Each number is 128 + 32 x the weight over its row's rms, rounded and kept within 0 to 255. Layers, rows and columns count from 0. Numbers have three digits each. The size before them is the row's rms in percent of the matrix's.

# layer 4 attention output, 384x384, rms 0.0307, rows 68-349, columns 0-47
099:154109116139152130157106159127151144111132153150136065146074149154128142128069137050114096077110079109079116093150106078103137176154077157155168
101:139102143137134138162181096167180216163160164147098107124098173068132134156140158111063030118108113120103129131132164151133099097088119164146154
104:122139188067180123133091168180069112140141111120114098080152139118153122144132103123102146094156070071102109118130058155103166139124146088053164
093:122105088069147120141117143149116145089053097114122155074165171151154123127093110159130156072113169127070106149089111101196096193107140107170152
101:137120043117141166101135093164158155128095140028101200205111088149137148153118136150150117218105208118115130135162104080099111217133134075127173
103:165128086124070090076086154140187132147137115181080164117091144153146151178123121086183138114145060102106127110092135125099181160154139162207089
092:168113097171142183166062134129123045070062140127094104141195105143120043171096122143096094092194224159109143161119121126136130103075112126130112
102:129105094107124077132080137095127123137134138172138152152133104123147090129121114090126133145159152063103046114102080155085148148148169117144093
102:138121203161115114093105154107109096141099116181136132152165088082127085152151110129192133107134071120120116128096152097155108130183108195155187
104:072133083166125144179133141141103134092130123071192067112163200111096149157078136119107129112190121080153110124160163156169155127098151106124102
096:147110128140098120109186088162123141140133160072166185148115145122160111140161119094118131091099075187106161086182091157096089150116183060130135
097:132107143137140141153146099132135125128108156170103079000148175096069121133129213127139094114133129214186097152168101103172165122157139157060114
092:134173122113175138170129188092080177087105103156154098141119090168104159174094166194173136160100128103129137131128126118153132108105108175125197
098:138118097097132106194171135067092142121105150131139052127141152182207054136102146117142078143157099118090146066146070119153041104109142173091115
095:125170145132131212107169121113094117102161098149155123120165177117159103063143128136112097059136118155107155156141171139180134079096185060154075
096:139130120074095137110131159169113084112085120127130125167174183159133122118061173124134114154174182201178152126146097149156124139128138058113117
099:143152133079146211095116123159098087128068129109109148133077098154158144092121134082163067120100113104149168178090086143117142101135122119139167
099:110082109146122179102168185080088177153146112110120100125135159089089041180117160187136127135146182086052141081134121143071169153105132145087099
091:132131107093133092081139071097081166093139187091117150142096106175141146127186156203121096112115130131120107142162173191161122088143157123178147
106:137144130070098124119126195108135173158145110113135109134125123155106142148148043176113072056138153140100093094084098159104126169089139128149139
098:146115107100131173114117130148085119151154112131112132154166126167203121168169130125074136124130141134154192182114171107124089109152170146111111
102:088116108091215106125073090198176113131126118139076143074106116148190091158156074069125143166143112181149148121115113077099118052112157123117147
095:114144132085120094096139200151123147059184105195132083087136092126110129103160115120148198062172122161084106079066169185160116127028101078151127
099:112112130107093137086079156146164155119126086182105064165118167114100142116152125128100144139137098170092159120112150117091124115144130152100137
103:160146071114158085096131196144123134147185108089156096126134168102166140077062110093077123106165107145122101148185118140066128105145093131179123
098:105132087125134220077065110091177126087157155140172176133108131119130154036231122106177167152129080103148157171117104092144132071095154092160131
095:096142115143146102140117091122180144119168082144109129101142163094174159136147158060157108160136121155156109077181089145105143199076126118108052
099:127142095233117098124184106119193109126181198115136148139126171114105145115121053168171095103127146114123174193128135113108105133108082160160222
098:154103128101092118133224105128137124154109116152139154125184115095167149128121194188101130106125109091057126128151144132155106136123143146163105
100:234149066128189098177179139080112102155124107087125151121143107145158054137093070084169166221165099150145093092161120132112102109177134051124161
091:142121112165144149127117103146109139096203185103130091148136170077116110151064108138080127191163145109168121147147121085125170158139208167169184
100:172113183144145128056099157132106109155147054102174102072149081133144143113094084210134091152128133056164140108145119129166131107161176144086109
099:184150138095149104209151078134202162168098080116058153142055114108091121125083125168113164170129141103115090136094154107112102161113121118172113
101:104099148132124136128141099154132118116147124121070112104169076111124152111086171206088063134078087064168079100178084137189155113142095155165155
086:101121145138171067050143159114151098104113054130104125089058147131076141083162141134170151151135114123138138139158066097125121134151218138074127
107:082117160097153143150119162084109074139137111165106158110156118206089141194078133125076198110155119124161161138170133118179147114104167141131159
097:099121152114144179147146183138104096109146165148151131093132125151133115085168198078145099039103154102107167135119159108134105122129117109137180
112:061149154170151114073151130099164087075121117193121138107148172118135068165115101129119126152114111155164100098151149093157124125110178109119132
098:100156124109133135095144091107128179104160161113104142138166125160172096122104121121239143096090167124137131085090112174156101154144136102155168
099:127113149137111112136220067151118099089144142150161158063139182044152131050143164136130106129073072126111172167160086157193098115105130102134157
099:182157165146134141125101171149135121078058077100103111195108127134165138182139140184113153121154142157139148097110126106124173169085126131157105
102:147070160139134131059185150099092124164135178148158156089167174118146142101178110166142178094129167075099125110166076118158140046147095121139131
109:037088193124111132100098120134134124137146153176095175101093151151073125115092165120090111058114132168178106166117134153130158165144175178108182
103:121152133139160182106100114129090161094160133092113087129072135140092115152123128132120116175151098086145163117168162192144091163150148103163110
101:067124112149141127130131061073109150139119182117135132130154105126098098131180129109166110042101118127129156083202118113144154119087105119161104
097:184164179117107179154141142077102142143097106122078155101135134185116120156167163115095158149193167132149084062129145106100143109085171205064132
107:150136129119118113123085108124139127094117127179096124150135166171150141073182075130129137162034156092117114204109095115121199166097112130123136
097:116110079135130177061060178174095104189145138104061145104173130125089097173132137081114119116113077131140106140144123118098205108143088087126175
100:105131140165166116093057098141161104160111148093158066161125141101160139150127129124113145186158130069184123162105086063123172158079132074102107
106:123165142084152081146103104085166096200148140145098133061096173113053086123141132096071146167148165100109113070154130158112151129117135172090091
101:140064099087160140132125088183099096141086111203095129119092105177195153131156136198104159119116139130156123198177205134106155187145097125128158
108:151092140160147130143161099156084133067097141078116146084105159137089119130154194123149123165149123163113139157196082153106167094102115173048084
098:101132168175110168188095185168088133147093113107174094124083143158178116129171174114154138096167187115097131142098153092118158108133122101138127
107:139115128103141077104154169110211216121118109166143139116074112134125170107168132171095149170119099139147066114110070059119151095124154160144103
100:111106133063129090137095115205143097123142144098135109097056134090103115126108193099191069122115121165123069129091174094082212209146158117055167
098:074134096131117098071106177134108179205107128151167105114081104154164169169115125138131167083156161085176185115166170132170155109140125177164078
097:142098125191224125097104120077117111159156116130164165114112117137127056146087145104145084150130145124158100146193113132110137155170068184095167
103:131127118126128148141156160094135136151103133071087132072103162121151147137079128100178169127166062156098132084107151099091152208042082105162188
107:124138107090096144017140167200139042107217080133096127169168064087143152092104178118101102160131162196099126097144143109153162190091155111083092
087:184145165100129165110117182132111121135133164134169155126091155122149140110106147168134161109132084081115180155173111146199181108123065139116103
102:162088045151151105064156108164118085163085080135135119140126155036137142150093116155082066111118062107098158154213090167114120088148140199136114
104:111141109086165082133101113191128114109122136137165058142155163125111133162156088117146075135079159072138156084153143151084164130163180146139087
106:150129150140156120120125098129102085135136145147116106156190169146141122092111185160171160164107113178149149112218129163091135168130078137138151
094:115146144144135132072129132077177088160113122163138194122074053146094085088167206182118162157183130137096153170155138137188127123064083084117184
100:088126122179133119101205147133113160140167104121078147159118174160185122203137118110152129118159127194143097143134181166189136103146098213118142
099:128132151119172153142173141140127101151115167086163163087146137136201114086223135115106153165088190072125126146135132093134103145153131111138132
101:149128052142083121187138123123087125112105110141156144109156102141137152158136077210144103211138135191093122091146121132082112127121117116152158
104:129165108099088119137156148084076150110165072127183090094158116149043110112091148160155132141118074134164105098128072106086119185094203162107154
099:153127117113121061144187157083046165115120145086106092124131152145142129168062168115119198133167107136106125098081188096119081087163161157114149
102:050133120143137121123076127093150151145111139165138152151106113110081098105082124097147120124167121132081160088123197069048091108155113174166155
094:123105155122078082147079126130114103113160022171093193150099082103152177128151180092133083156118186151104085143078136103145129112164137205101098
094:150147119125060117174114143178100110082099157120118121158153157140098102166146127152160156071132168082176066125094080121143120123070185104150110
103:105154035132147097166131101170140129141095150121116157151151156064132095131083084097100092154123101129195103168078126095172113105150135173131129
099:125132149086144075096115142124078095158114159136184153157134093045185126125149158157137089160123175140074109168111201099104181105075079057114181
106:144127088101142160151177126119147115090093199107181153126112134094170157149160144182140111117143092117082140118123107149146105090188133136182106
093:152124176163154124141111135066109132133138125136114126078179132087122163127069170100056146162116072195081202115146162107171135124110134144107170
100:144133189147145147107165156139085135184114114122197152170095105059180118152176177143087199076202141091181119141133124167127177159126170100090185
101:094131161103131124146100116146103152102150091102148106092076068124103089103100138126168145141077097120103154159143170087116102126175092151131105
100:162132099047075082130080175107136034112070066085117094104116163115100104095118152130112153142084147118096143129085125114089115101130083191170105
098:101117095105142145070144189193090176117111154137144124116105148163102116074206137132159178133138162140115143091095140159103074135104082110112109
094:196140151085103149108137088141149137125159097121226099165097176073130213133135138078097103105108165116144141124040107141112141143145069113172113
104:160137178135166145108090190107118078122106105141150140132108135073101163123132111146118096118119169141139108078082143104135136139119048130162081
097:068109105176152187111129082066104162128116158124155072143175071110152170060096100132117097177055167190163109112148112168151135078156079157080211
101:090125085126122157153134155215115118135136202132180118189127188135111176111120148139076172063079112155158149152173122136197093113174157102139133
102:178112081074143111084145134148154122116154070115116118081124113149128141153161133146149148138126136106104146150180166158136106149095065181115155
108:073164145068156113176143113163175161094173159108070170133198177071133122145118144154103064120172124048149061076118116153144119133158127156162155
101:141142080090153157108116085153095078143036122132148096144121127115097151122048141183111145141142083137119120181112121153094125059067175165134181
095:129131116133162172134175076116131150107120134106159150097067173109140133133160139135109116163105095160121118088166120131103176147136142080112140
104:105134111092145154146064115151152187143137160161143090132171110153156173112149125104131120097118166112134149185135131135129137093086117182135110
094:097073118107095111129194076128142099107175153111107108099103100124172032159119081081122115101119087126103144125135169076094129150069132110150105
096:136099127218088133146096115139121167139158125107125159233127067096116127105148159169147104128122148130189130047143140132048084115095079110035120
096:156137095084100143110154094181078100104109123121116163175132152097187124097165095095203147149144087111120148111107148150138132168091143111112091
093:159093136118175112100167160172122162081162096107075082112072140112116117207134115144157145121126156089059104145108110148141099109143165127118142
100:163101132106108108198161104139190095163127134117166169168138049215198111129175140123143135129110170157128137157195110103142119134118142169110085
105:101141159064143139097120156127100138173177145165104150121132123184053147120115067130183149171165092110073105114073070093153127139106161124146160
102:068141122093097136102158092112144109110182169133147129160127102132142127126138116184130139124119162151150121116099133194119089142157174110165076
096:182123111103080125105153100117145173130144204143162136195125167154176095143126086091137117153084187155063135082152133093192096124109122130185144
106:140091172115175145163130154115125092140119112200169150155062151088121068188091093095079112135114153080169110116104075047161157146207136039100129
106:098152085108164112165159138157073110101112137131106085128160145143155155060113068106177182124128137175126153103166164147127143087093165139135122
095:109138109158090127106095052121069085114148171145176146131090098144124109109161161149059091150144171125126119129140091114071093138164133207104188
100:181127112133140138145174089152156161179139083115072153135074036126136149178060088093172131154159110103150138105172118168131140147083105151102150
090:135089127150110052126075120170089064164101112146082121143088058109085135148145129105147080158160063147100136132145225132055095182161110152111172
093:157127087100028117120099133127215173071100097090094089115073098159145161104130096147215133094111103114053185162109155096096091146135109059136104
103:109121054114198140118126139053153103127147165159089116067113138087079112152134081154134159195160128191110095160124142144147175144184193122112131
101:116162112119105121147127159144118135084147110120131099120125058090073102087090165142128072099100116204105146165128127155116117084156134090148172
096:132135085142149120101130143154129127152159134096105162109051128105210109134127125147085169108082140093158119120115106098136110101109163111101108
105:118134106068107130161174088125125097134174106132132106180086105067153078123153166084156151076159141107140110133126119113172142169143139182108121
102:171139210095146115131156162106121090102089166084160106120132137163222168115154087147113145180076142162102106154178104123147166118096142163139129
104:071147138168131107139172089133077102156174121105123113169119067120178178138170160101182120115174117091174175105092158132160115156094178130130116
097:136113184162150157106156121124121114160125127135093141112119154090143079098174176160165111145152137119099083169173100151153164096157114133177204
099:136109130072156166132166183126139134180114204081084097112140122131119111070143108075138132116125208145162150095087177158115139075190105141141124
098:122147134055157146191149087136159082125131101127141136166078091114116124147145098099121106095112109144152070127113142136078210138216118107119135
096:109097090182103110129140186081115127129175105081101124103155115150167067099122092155104136088139145094175092213111102159122182153132109090169141
103:136120171123134117107153129079139191085185181160129098126083105115165122169145138128093122129125149119051139179100104102122161067140091152187164
101:132111124090163090083161142184127174100143169112089130144101039100109102164144097173083163108186125122167093149127121121116088174124074126130132
107:122094153124185076138118178117182149143107134105161110088131132103113156152147137047078109068106124156137066151129069132128141152110180151121074
104:135110191065180090103074131110157172155110108088109092092076119135188091139077174155136129152168102098142158159146097043154145161129124120153130
100:155147190120172098134147173102032155129092138109126150167088107125155116136073124087133053106109075135143144134137132115155108159119108110110085
104:148095151133161122158138123147100094138135138169075178160111140133073109156211119186189169149075184092110186133158086153136135121163159154117110
094:154144106146114075066086171217210130157200111122066095163145089191127129141121118087105087128144133138123129163106127156182085122109100110164168
103:068176135137101150159113132118142156170140135150165123105095112166212104108126230102094105150181042109157116130126114157125140088102152080113080
102:130164113143155155182224158187155111111176103093087138106112113143092152104110134133200096137103080151164189100118166098123063179108120128126182
103:169116076097100109142161114130095110086099131107131122101086166101116152065122149134180080152069160181131123200105120107153108096144153133148137
098:159124172115099154158112174061113091134147136101115138120133083135165194139182109124149164121089089055146143093152125154143124107195117136136124
097:197091131136123178066076129121116078148141158122125118079148079139093120163125165092156063193135149136096102145106093071114068120163128093129113
107:053131104108155150140137138158119132156124135116200154143144112197128102114179117166158175115122185063128127115093102126128146131136112159131140
094:141140141111131138120103091066083064161181142125089150080148132108112052091094135159115152104143172088178124121097097179153127121117076139077134
103:086105203165103151084157180085096095125115174139135129095117112209178053187114114133086117141185163132106099135123125116171028097146098137086088
100:187147165106111151115108164094138145060161115138091141128199080114081138068160163112128138127136100144140159118060109154217091134162131150112098
102:202132138149109120160114076113133164081139101085078136161112113140138123124221131121166125087161123167130095115107102102113084178094104151086150
098:131145110104194089083117083118101192110153118090112153123141070191111128111163187133120098167128129245161120103155124183104126143149109186156104
090:170135057158048162088123109068140138182142100134129158135105079098185140182187186148117106163117131119146079112087119118137196163102154076155128
097:149153147130113110141122098162145050135131113148184137162106128141135085145157136114092123068102088159166236083147207130064171136118142120108108
099:141137163176211141140122119052067165105086139159209072090085147183168104097191182069126106123106131135165137094116141078097119112163141142159133
092:145128127147116096130172143143162103111179135214119147172108152110190130091197022117118154141081088096136182180093145145154094155110111103115126
100:144121145149155099175192140089122174145173155122109141166152114128116194150075191149103147052086117114172130109183102084114141151119097105182171
105:097137115148076119205110085122101145095151134133058055120154142102105147198189080207167118144086117144075072101178079123171139142104113117177093
106:156135078132148157171117167141157123090178079089106143131103099125111164119096122080147100159147083092108146105146134108102117133156153132149133
105:173149127102099127083088138166066138150142186135142079097153235101146109120162169103150116095172134120106141101135167077137165135171120113144111
102:075117171146124157135108177035077143108139123159213132107088100175130081129167203118139116163150138135135120158105141146141115082115140161113098
109:089113140128119110124067129150195112185068123168106112129081099093100112119130132157088077111132091079120141107165151137037185127170139160103098
096:123123135124185129114186118187134169164179093140157136139128112116177068136092079166161109166162081088137177139138136123151098172149145201172159
089:082124126130143152160138065151122141199086110136139109156168105136103188117143085032147079174115120149171161120203106113136163068125120121110159
102:065170145109097170111096120105118083154175083089104128092156133130111111092143155118104136119171088100102098059090221072116148171125104160146190
098:094160083176134098183119082081126174117120129135111071113150135169143120140166093142161114120125140134189055147087125098108128093099136101114176
091:083177118135084137206121178183059149120158150135110172118124079188143129156173129123140112160172093104134092129096092126147208124114105093138140
108:120121074124131064158129198075087116098123146133038175159099162141105122073115173089121157139142096101127141187144114134148123159078149126142102
103:119129113157162116125078107102150172164114134157144097075154085123115082154101141104117120136079143075158161109152120160119161160115126129134141
106:140128107137173111079129110147098151148095142063100118152165171170178072156177149090112150140138112168090103107147143149159109049139130149120172
093:122111115131128143127106117077106146119142122195118138143104092068122171113097134100119094122176133128107143087128076080143152128120116118143089
096:089120152174131140132111128114094147075098104055111138115158162166145146106179164138081194130140151091100144102120085117138140159108144151088149
101:140131143083168124174152139064096178123139110169106151096112106125105096164131134123108146140150185142181138106104135140135067157165122124163147
092:125149116149076090160079020109148126122166134120129067115086156169107163166192109174184202165104093119132125140156127146086086098118113178168141
109:103119142155091127155117174082128103132113093077143167133165130095119145124145134086122121121133133127124108084153151126074152123173077088115091
100:080131069090177163152079091110115127146125089158145161154047176132120121179134136120098112119076143097120107131150129109094058073144105151115156
098:114125194090086165075096133112136147127109077072156115130145140114086179067151178128090171123138096122150128100170131150196223142082138131072188
100:115108122170130154137138095153151070156136153130083127161144105039155130088186055169152145137131098155160135212156162176090078088115168125103147
100:166131158132160168099168129116081105132103131164210113063040151147142143136134164114142094064104184111106148150154145143098138121070165125141175
120:066165083101170172194101106160110154130150138110143129126227159163109103119106095114069176062101139125150191193125113169150058096182113101157166
098:108120127053133135153082148090107159101142115158124172146159124170094052084117135129097112125112113201156090167106116161071140081168086114100154
097:128113137094168111178110163146139090159152147146093152074159131124203071154152156114114105152113215084130046154186167160117154128065138124108104
103:137136074147120108168117115085136115134088121113129135081107112155120115144166146133087133167104113145122116140142165117152162159054160102109035
097:131109109090108133197147120219143094089069114087180130139157173057148096171169166107113029203122101115104140110091130108171116147175153102167094
103:123145204101083107099120090110158127162123092165115121131109095163142110138083116157092162121185157150131120121139153083128158154113158166099148
105:106089144115131126168150123052096075129106124030060141089084145175143110148108199105138135175117129153162154121128163161134092101159155085145046
110:111116096161137121075102209155131119113155084116114173092121084160134112207099178133145084072134135062088136114097148090088141153103100173116099
102:129155110110081135134162113129116132063181154061140127127110128116120115233131112142119094121187163114081134122194145158079131088088139074146124
106:007114143132139160152144140097125089051115116140132222078133099107112079159102119122102110111138126140123074141122134162094182150137108116093123
097:087139124129120158139149179138116182188120076135101110146098158104139138129123174148109136143109147119118060094136199157109120135199125091113157
100:186124190103161148168144104163188079146137154053120145083144145097160080157102165152157112181140156094159110144138212152171112047162182123199137
093:123102163136133176113182116147144148090157120164141146118171106191126156189087093167112175108120216161114144126142135139190022139097128216111154
094:125141090141135170074071174107133151098119062146156173100108071132102150115082147121143092061146163093179134113144093151152101183141164064224171
102:112135175175148115102173119142111140072114145140092172122202147147126164137136121152140169146133104118153182112133119182085056078134117101164113
100:119119137139133101075098108123168129169166122167106179108100165102160174087101090155112146130110081159068073141143127107127141149143126136069124
104:173151175122109162087079160093096084163101070063153119168085184191083073138111105183183127129145166086071063188129148150100134165111100138094132
103:140152120170139160161136070109143120094152121081116117084111131174115127074153084100174113177190086118171061088155165122168133056132115120115076
098:106100105127184111130144127072077135149168137122159107135171157086124061141062119187154182147123135153158163167175065123120116098100093100130144
106:102136089136148117129162111120072148152155135119112099100132151118111122087134106161118110111116079128204197151157111080185127057144121158143088
098:174095152119110176133099167159148184146134156086110168173148158115179196138128149143135112139101124112129083127070117124076164136149091141187148
097:084106093151058107112100098109093156087103196188108178086186137078187114173146117168164201137115158134129055172117142139183106113216081133080116
104:061153135094086156121165135108105130149082116169130149112112089173141063096164162106110158120126168114130165093136109126168084082117198111107150
099:203099161073060117093089167106162152142089148127079117072100092090115165134153210124144097141102134097102062135123152153107094140139140135052174
099:122106131064155122056107062114107177157072141137066100119133123110134195112179154076139097149108147104133066098141089154088093096116136124126107
099:114092129172162162133097132063085125148073083116142143155125149090124137211107082160134076122178129096172053124089181131142124146154088193082133
098:130153139102147211164069090139137169086177154126148140135142096170145078181167123042156119145085136172118161069135178153159118111141219140117106
099:145114150159109121150092124165099095167032105161130113144096115110137096075113106063113063058137095163206083146083092133027157167147190107131103
104:105151026113097096130180086103147108148106097135122108118098099088139131148148081121125156115106102155155096101169153098149212129142160134063109
098:170139141160089176203127113092112075160151131095116070085125129125124094132115177135075165137163121095090125097134023154109123151190142139044156
093:078128110143110208055126148098138078107134119134131093118143069127107166197159102167109143203108145133149163152082124109092133165107135147123162
098:165128080114155094103207090117155094127159163067073112144057108150043116146154180128066131138152024088109114128107091172091152097080094115122148
106:180111174134167127146143130085083174194168109146153124152110119146119138135094122132147152137096122126148082164129165153143181134147148096166132
094:194121146093166120104103085142183170157101228140203093144158158154097065127131192133193180082137098171103086139095094135189154115137134103128193
096:114139122110078129190075101139067139138067135124164141214109138097124142171174170177167175093140190055109129102116161060137036110141121188077157
092:110101157154160182154144113162075083179140095122131165082104087127099110118162127179187069120114101100151135139118126096069160112089096095107118
099:173136123105128112123147159132092109110163096114095168127156165136168188095096099128072125150146062097060122116136145115116139113094179128187113
099:193119148187169112152118185129208104142183082069092132081147132160147172130147175124101199032164128126168084095122135165124092107114146137126101
103:201147084091115094183140130136157126090142105137133128185136158113114130074156093147129108076058144101130136141161110061112137122120132116104115
099:141142134095140126085076109155165154086143113173167106087101064102085134143134131124171119094106129140106121131107144133121134124125163094201117
097:139144097123116148089142158148183131149140134147137206087184083120126141133083125128137154193089188113043087139065166062094086182104085124093151
097:171109180090154060141158160174076142094099138113231069103097114121155139108157111156119077145101087147092120137124056134184114134194156080103126
100:139191161104084181143158102105110106152090148156114132160121145085134091103075111133181060059162104184175126125205119124157073167110149108181156
104:164148149122130183154109194082182154108120101163072146126134122149136156129132129143082163112129161119108168115118052160115144167077164149125089
099:098149166103130132115135148076173155188140093081098098164131112138126074117195153122183118065169216148070112115108202076101137146100158100157119
098:174134089156121085133168092110184128139083114104079124105131135147184134147123175169120128129125163105117125139147143125135147179129093144119117
103:071142100083114121113139115099157122133121087197067096203145083092124159121130160143090106090127098129069117123158151093128113145135115146158114
100:197103177181112093142121086081103146097146089129104057146141125094117092154163114212084162119158153109104152057123085119151116077088180132113109
103:152142113165180065116160158187110137118148115093140087068135146112176107065107148136147144127146131127100069127101103159113098090118074106165110
095:083113092200141109138141071118127117193081158088167173121066078060192122121093174178133130180136123122109147121151112136139111123114111140113125
090:113125136129144134161141124110092134161108142115153114121109125172110123155108126077118111165146116139117094164165220090082109149094172169121136
095:088127096156100097150150098139105152156183132137096141151178143121128115144153164135143127146052115117135144063101178138177148030124091105136132
099:113167096122121118160150137105148130086162157139081133195120116135086088158011117183170170106138146109160130085100110149133167118110148101137091
105:153136088101185069169114133087129205156092102113128087122104108124255177078137124092159140098135118142098111144116134125117157151094123151137171
096:077103128141071194149130128173121117100116112132137109126144141129033112138114094121175189133103176036167127144140108126093111113091100080236115
098:125118142148167136195227070112139133125157134104151154069213096148101105160141093176117180128174102117145086111138109097170173094080089100163146
096:128138137136117112205138110114110096064139125089161131191101123154168131163111169099096093180140145129114178140130085105149161096099174067117084
097:131154153099098102136118098129167060103185138148074102076131137163132133095146139099154147124130115157140136092117120098133120130067174071072114
104:161151178113113255099198203093106126121146120133087140040128130120187144111123159125095118172121118081073064126083129102163139163156113138121133
103:101111116137143148173112124087087108150120091083129218182134056130152107151166136076152111155151078110132206147146126082131074124128123172088101
104:071138141138118129128140085058166103055155096079043137100059123110121109101132139152105122132124126049162098129138158098111107064138111131133133
097:123124146091119140104113135140102057131086135122160083209134124108183149145141160097132124109147140194235143137089082069129101124133136126020154
098:096088148162134090142079101104110166137072122126122089143106155108127159182091103111097091152106138129128139101098061157031130106145169179104119
105:129128084106122091106081128129163134122123103132066105162159132165139131175139053097140158111162213091145106127137161172174100147087107123133142
098:208171141130166143127155068143085164105120121141146208111151102130129071130177133176160102138153089164155057085103132119129187094150087077163086
099:193156116140155145157138112164150125162098083154153159103106100151135142123072034182132153166161089130110071103091205148133169137124120106136090
100:139121140063181141183139127132106104151125139090124129124099053165133170126087153095144138155066094134188125162093157125127114174094131124152171
087:112143094102161135096056088092127126138146194142115100106132139110150101065173095143101179116128119143102149133094114100091172138087152131144102
103:119133123109091173090156146125094143126103076112104174155102132107170073162109023096115211154133188078120131167110115200119092136084174156179160
102:106103152164152077158111160143074175122088090207154108122170137101147140140151069170133126104150147152165142114110113131104126122122150131112163
096:097173180111106112105115129126165169080118194127107095134118130162137106121121091059184213125134107121095089162104121085164120154104126083146066
096:164119066094125107090066176089088076098091129106137127178056153155186160090139164108123128088089140139131096183133153069126123118133084095079047
095:097138152136113140116125082160101138102157101197111149115157103117087133112114142123107143116110102152090137105150184104097144069127162148152165
098:091156137097140149116146101121166227101115164090083189085175087141132177171137117166132104119158158105134009131115091098082079114130121100133098
102:116101108132116124099131100148165128086093154108093162134124122154130104152092123232143117100161130139115168156127114100163102152140139119140082
095:093112108160115118128100158126125111140109084117172176123113137120181143121110121176065165107079153129118165096122120098171140087073133121114136
108:089156139121101101148107146117088186101172161120157198087197097139092202086130112170162121133109075140091117080174165164141124141115165177122138
094:099127121098149134180136096085088145093129158164115151177133145116127128118161078175097126156112188164209126136117103093127160143112123187059098
102:126133136069132141141181141121210165123149116155165163147152095221095104139111127142120179108102105092119142084143098142182158137121200065171107
094:051121106132159144121114167150087131144117180110152231151161127141130080173175125208125106104168081157120041117161134134125196151126128073136121
105:166133148131102083131160111142153101056186152134168182101160105105101115158155123146149097122176133072136117094110143111131100134145159136082078
099:132145235099060123111067102080105196128158160118119094131097127116183154102136198149113178157093098153106104093136104159088127156127120188095096
099:098106051126097103126094124197133169084179066109126069065157100147125096105132131140078133127103142182118155105158154081126133149117165092125127
102:163134101188112155083175112186182156103101125129132111155188102175087158103182186141108095119090142157116086154112177150161133034137111096137135
101:156121120193146108133162159086119168113163110131099107128153119158155159078109216098185098184074049101150197126118166107157164137099108092121099
097:121126139110141121130148139164126111121126116081130131080224131188079133176095155157137102182105146093117128104125154155153109171148092171137153
101:165117148145112101139119104130131147091116118157137097162170159081154088098089192113156139141131087138122132133166121170096152167150150129026171
101:102118166108115150103091129106129176116145158102080120124212125100099161174174120135177178085149185077136149129097213094168142064193107133121129
103:156127082149097113106094140130122128176138083088100099110065153118126164105148163113138076137108108201172152120092112096105116116114097085100149
100:154137101133155133108099158160129082143160157118084137108162080088139145154070174092127076159109087094179120125202148116111150082125144135105103
098:104092168158168112163176137142102138188139080159112145128114132126103123140155100202084109126129123205086123134130186154101064129145127071174177
105:156122117101139106127162106102164180112092187187167141153155135091179107192088122158146099154146173211160159161123168161122124084088153150100119
096:083126144075081092088071062138115083119081149109090153072122110055143145123113101106085139131172169135144123121137064181183106111181089134090107
103:180151127128109135140190203103104053147077159114165118109137150207080137129131081089124096145146148135081158115166097142113151105102125183095118
106:035111132167181156065144090081194050133170120115080128113144103109123084161076166172121192118185176137098104117152193111138052173163106140057175
099:172153122110110152161156143098087153117162055080121152117093219121098182158090208150091110114164150139114099185159131208094137117167115167099160
099:130133168107080095146120145163124112128142144114149143159104148106153152121112124141051149208139094133093114134066178093120100065039133067189140
095:121110117088082116157074095174122084114155187110173202096187101195162067132148102131100106129097149223129073157170147168088113090140141128155151
096:097115120071108176132086190186146081131119152142142123179136111181105099151122172136115173155107101133189148161107165126147147108182162121139118
100:148141201086164112147086082138166113132143114143095147132179114085101165125078061117139124117103137118131098136120158082147131187126139213116162
098:085144102144147116078158137155061120182158138161131124112206141150180110094167098169102182092098079099054079098169135125098079135133117126162161
101:099135097116090125133123172068117125107161139114149181124151106137098070084144154138171117209158187090145152124063055168125126089154128084133125
094:172131181091150094068154077077124091218128120140183142142146139124140114082207039124152130071150180134172107099143130187131176131197118099134202
105:106135118089084098060128129134161119134175134107122135111136109089136150121140147169149141136102115150125141101199151124068110134179176120137095
099:161125090094196161158138143173098128060140154145123099121130103111136149132137164093114141133129129102171139174089127098185090156160055093124120
109:107121117148180171159134128142186075108135154131157144101141205133133105185129131174139139074099146158083160118104119115129167108157104125143082
100:084099123136087161097167105109129181195206148122135180171138100177096206104077091174103157156133088157169145122108129098145195146211095108104105
100:138133228120161125200126128097147075129112122188112120101125134140152203111110134102099155057130073109136095059155068175148161114131105174109091
100:083145102098161153079125120104126100147191130119122134152126082187173096157100135110091133097157148085122067109142106115172134148098158119131124
091:102124127070160155047102092156105136127135093116039097118139142136094200075159090120153043034150189130115148076162140105159154140142164096179135
103:130103074099091113091162154202085180161071159139140109135136104137100165123132082070140131117140106140124166168133082130142103099147099137121142
094:083106077076101084129074097121149059161165207149146145092130149159105134094190122039097149147131123152068154124114130121151104142093130077145135
100:079079131140139114103140108129096122105094124141115118031119142084100085160119165104097108113101178105146089162156164170189139122072185126106121
101:129162063121145143093086131142155122169168149118177128155122119144163129078122122095166136131093100149093102135081106153166079146126201094213144
110:145115081140136104086094155141082152142162147102166139125146147097108071120068113140092109114116104216163163103153119174190129179138115123100083
102:145093135134139158141094111169093119169096128122162097145133079142082088139129082149118147143138122147145088149116123186091103045147128143105140
095:098124108151161211167116117188143128136106064063193128128136127162078101122065095133118111132110121117211039102176132123115128102138145151102171
107:118114163100124129084114124134105098135139096150113134079186230104161100148176121129210138184082120176132065083164058139120139100178093104130127
096:116117089155138097136138144117095132123095161125128147167121081093191133096191137169170101169103107153117096116101074116076101092156153144120185
104:131108081161100077135136141160102121112147070160142115171097109054139123147132148095165113121109132120079174153105115106147103146181161121181068
101:137101075127138095084029170091220124178094113047070179082080102125129099162153198165146156120131152140111128054117188135145116156163138120076103
099:124157148102146138115096177129117140150145130116102123134185092092197179113099060080104114153137113138225133118106182117109179112174165095143091
098:153154172097094161193123152120073112077107100092125099153154111130072088090209155116134134122136162130127125136150089121116117073149161072155108
101:157105173111087103111072147097187109089082149150191149130143117127164114114097096083148153136157150125177092129181096146138208134168088138140221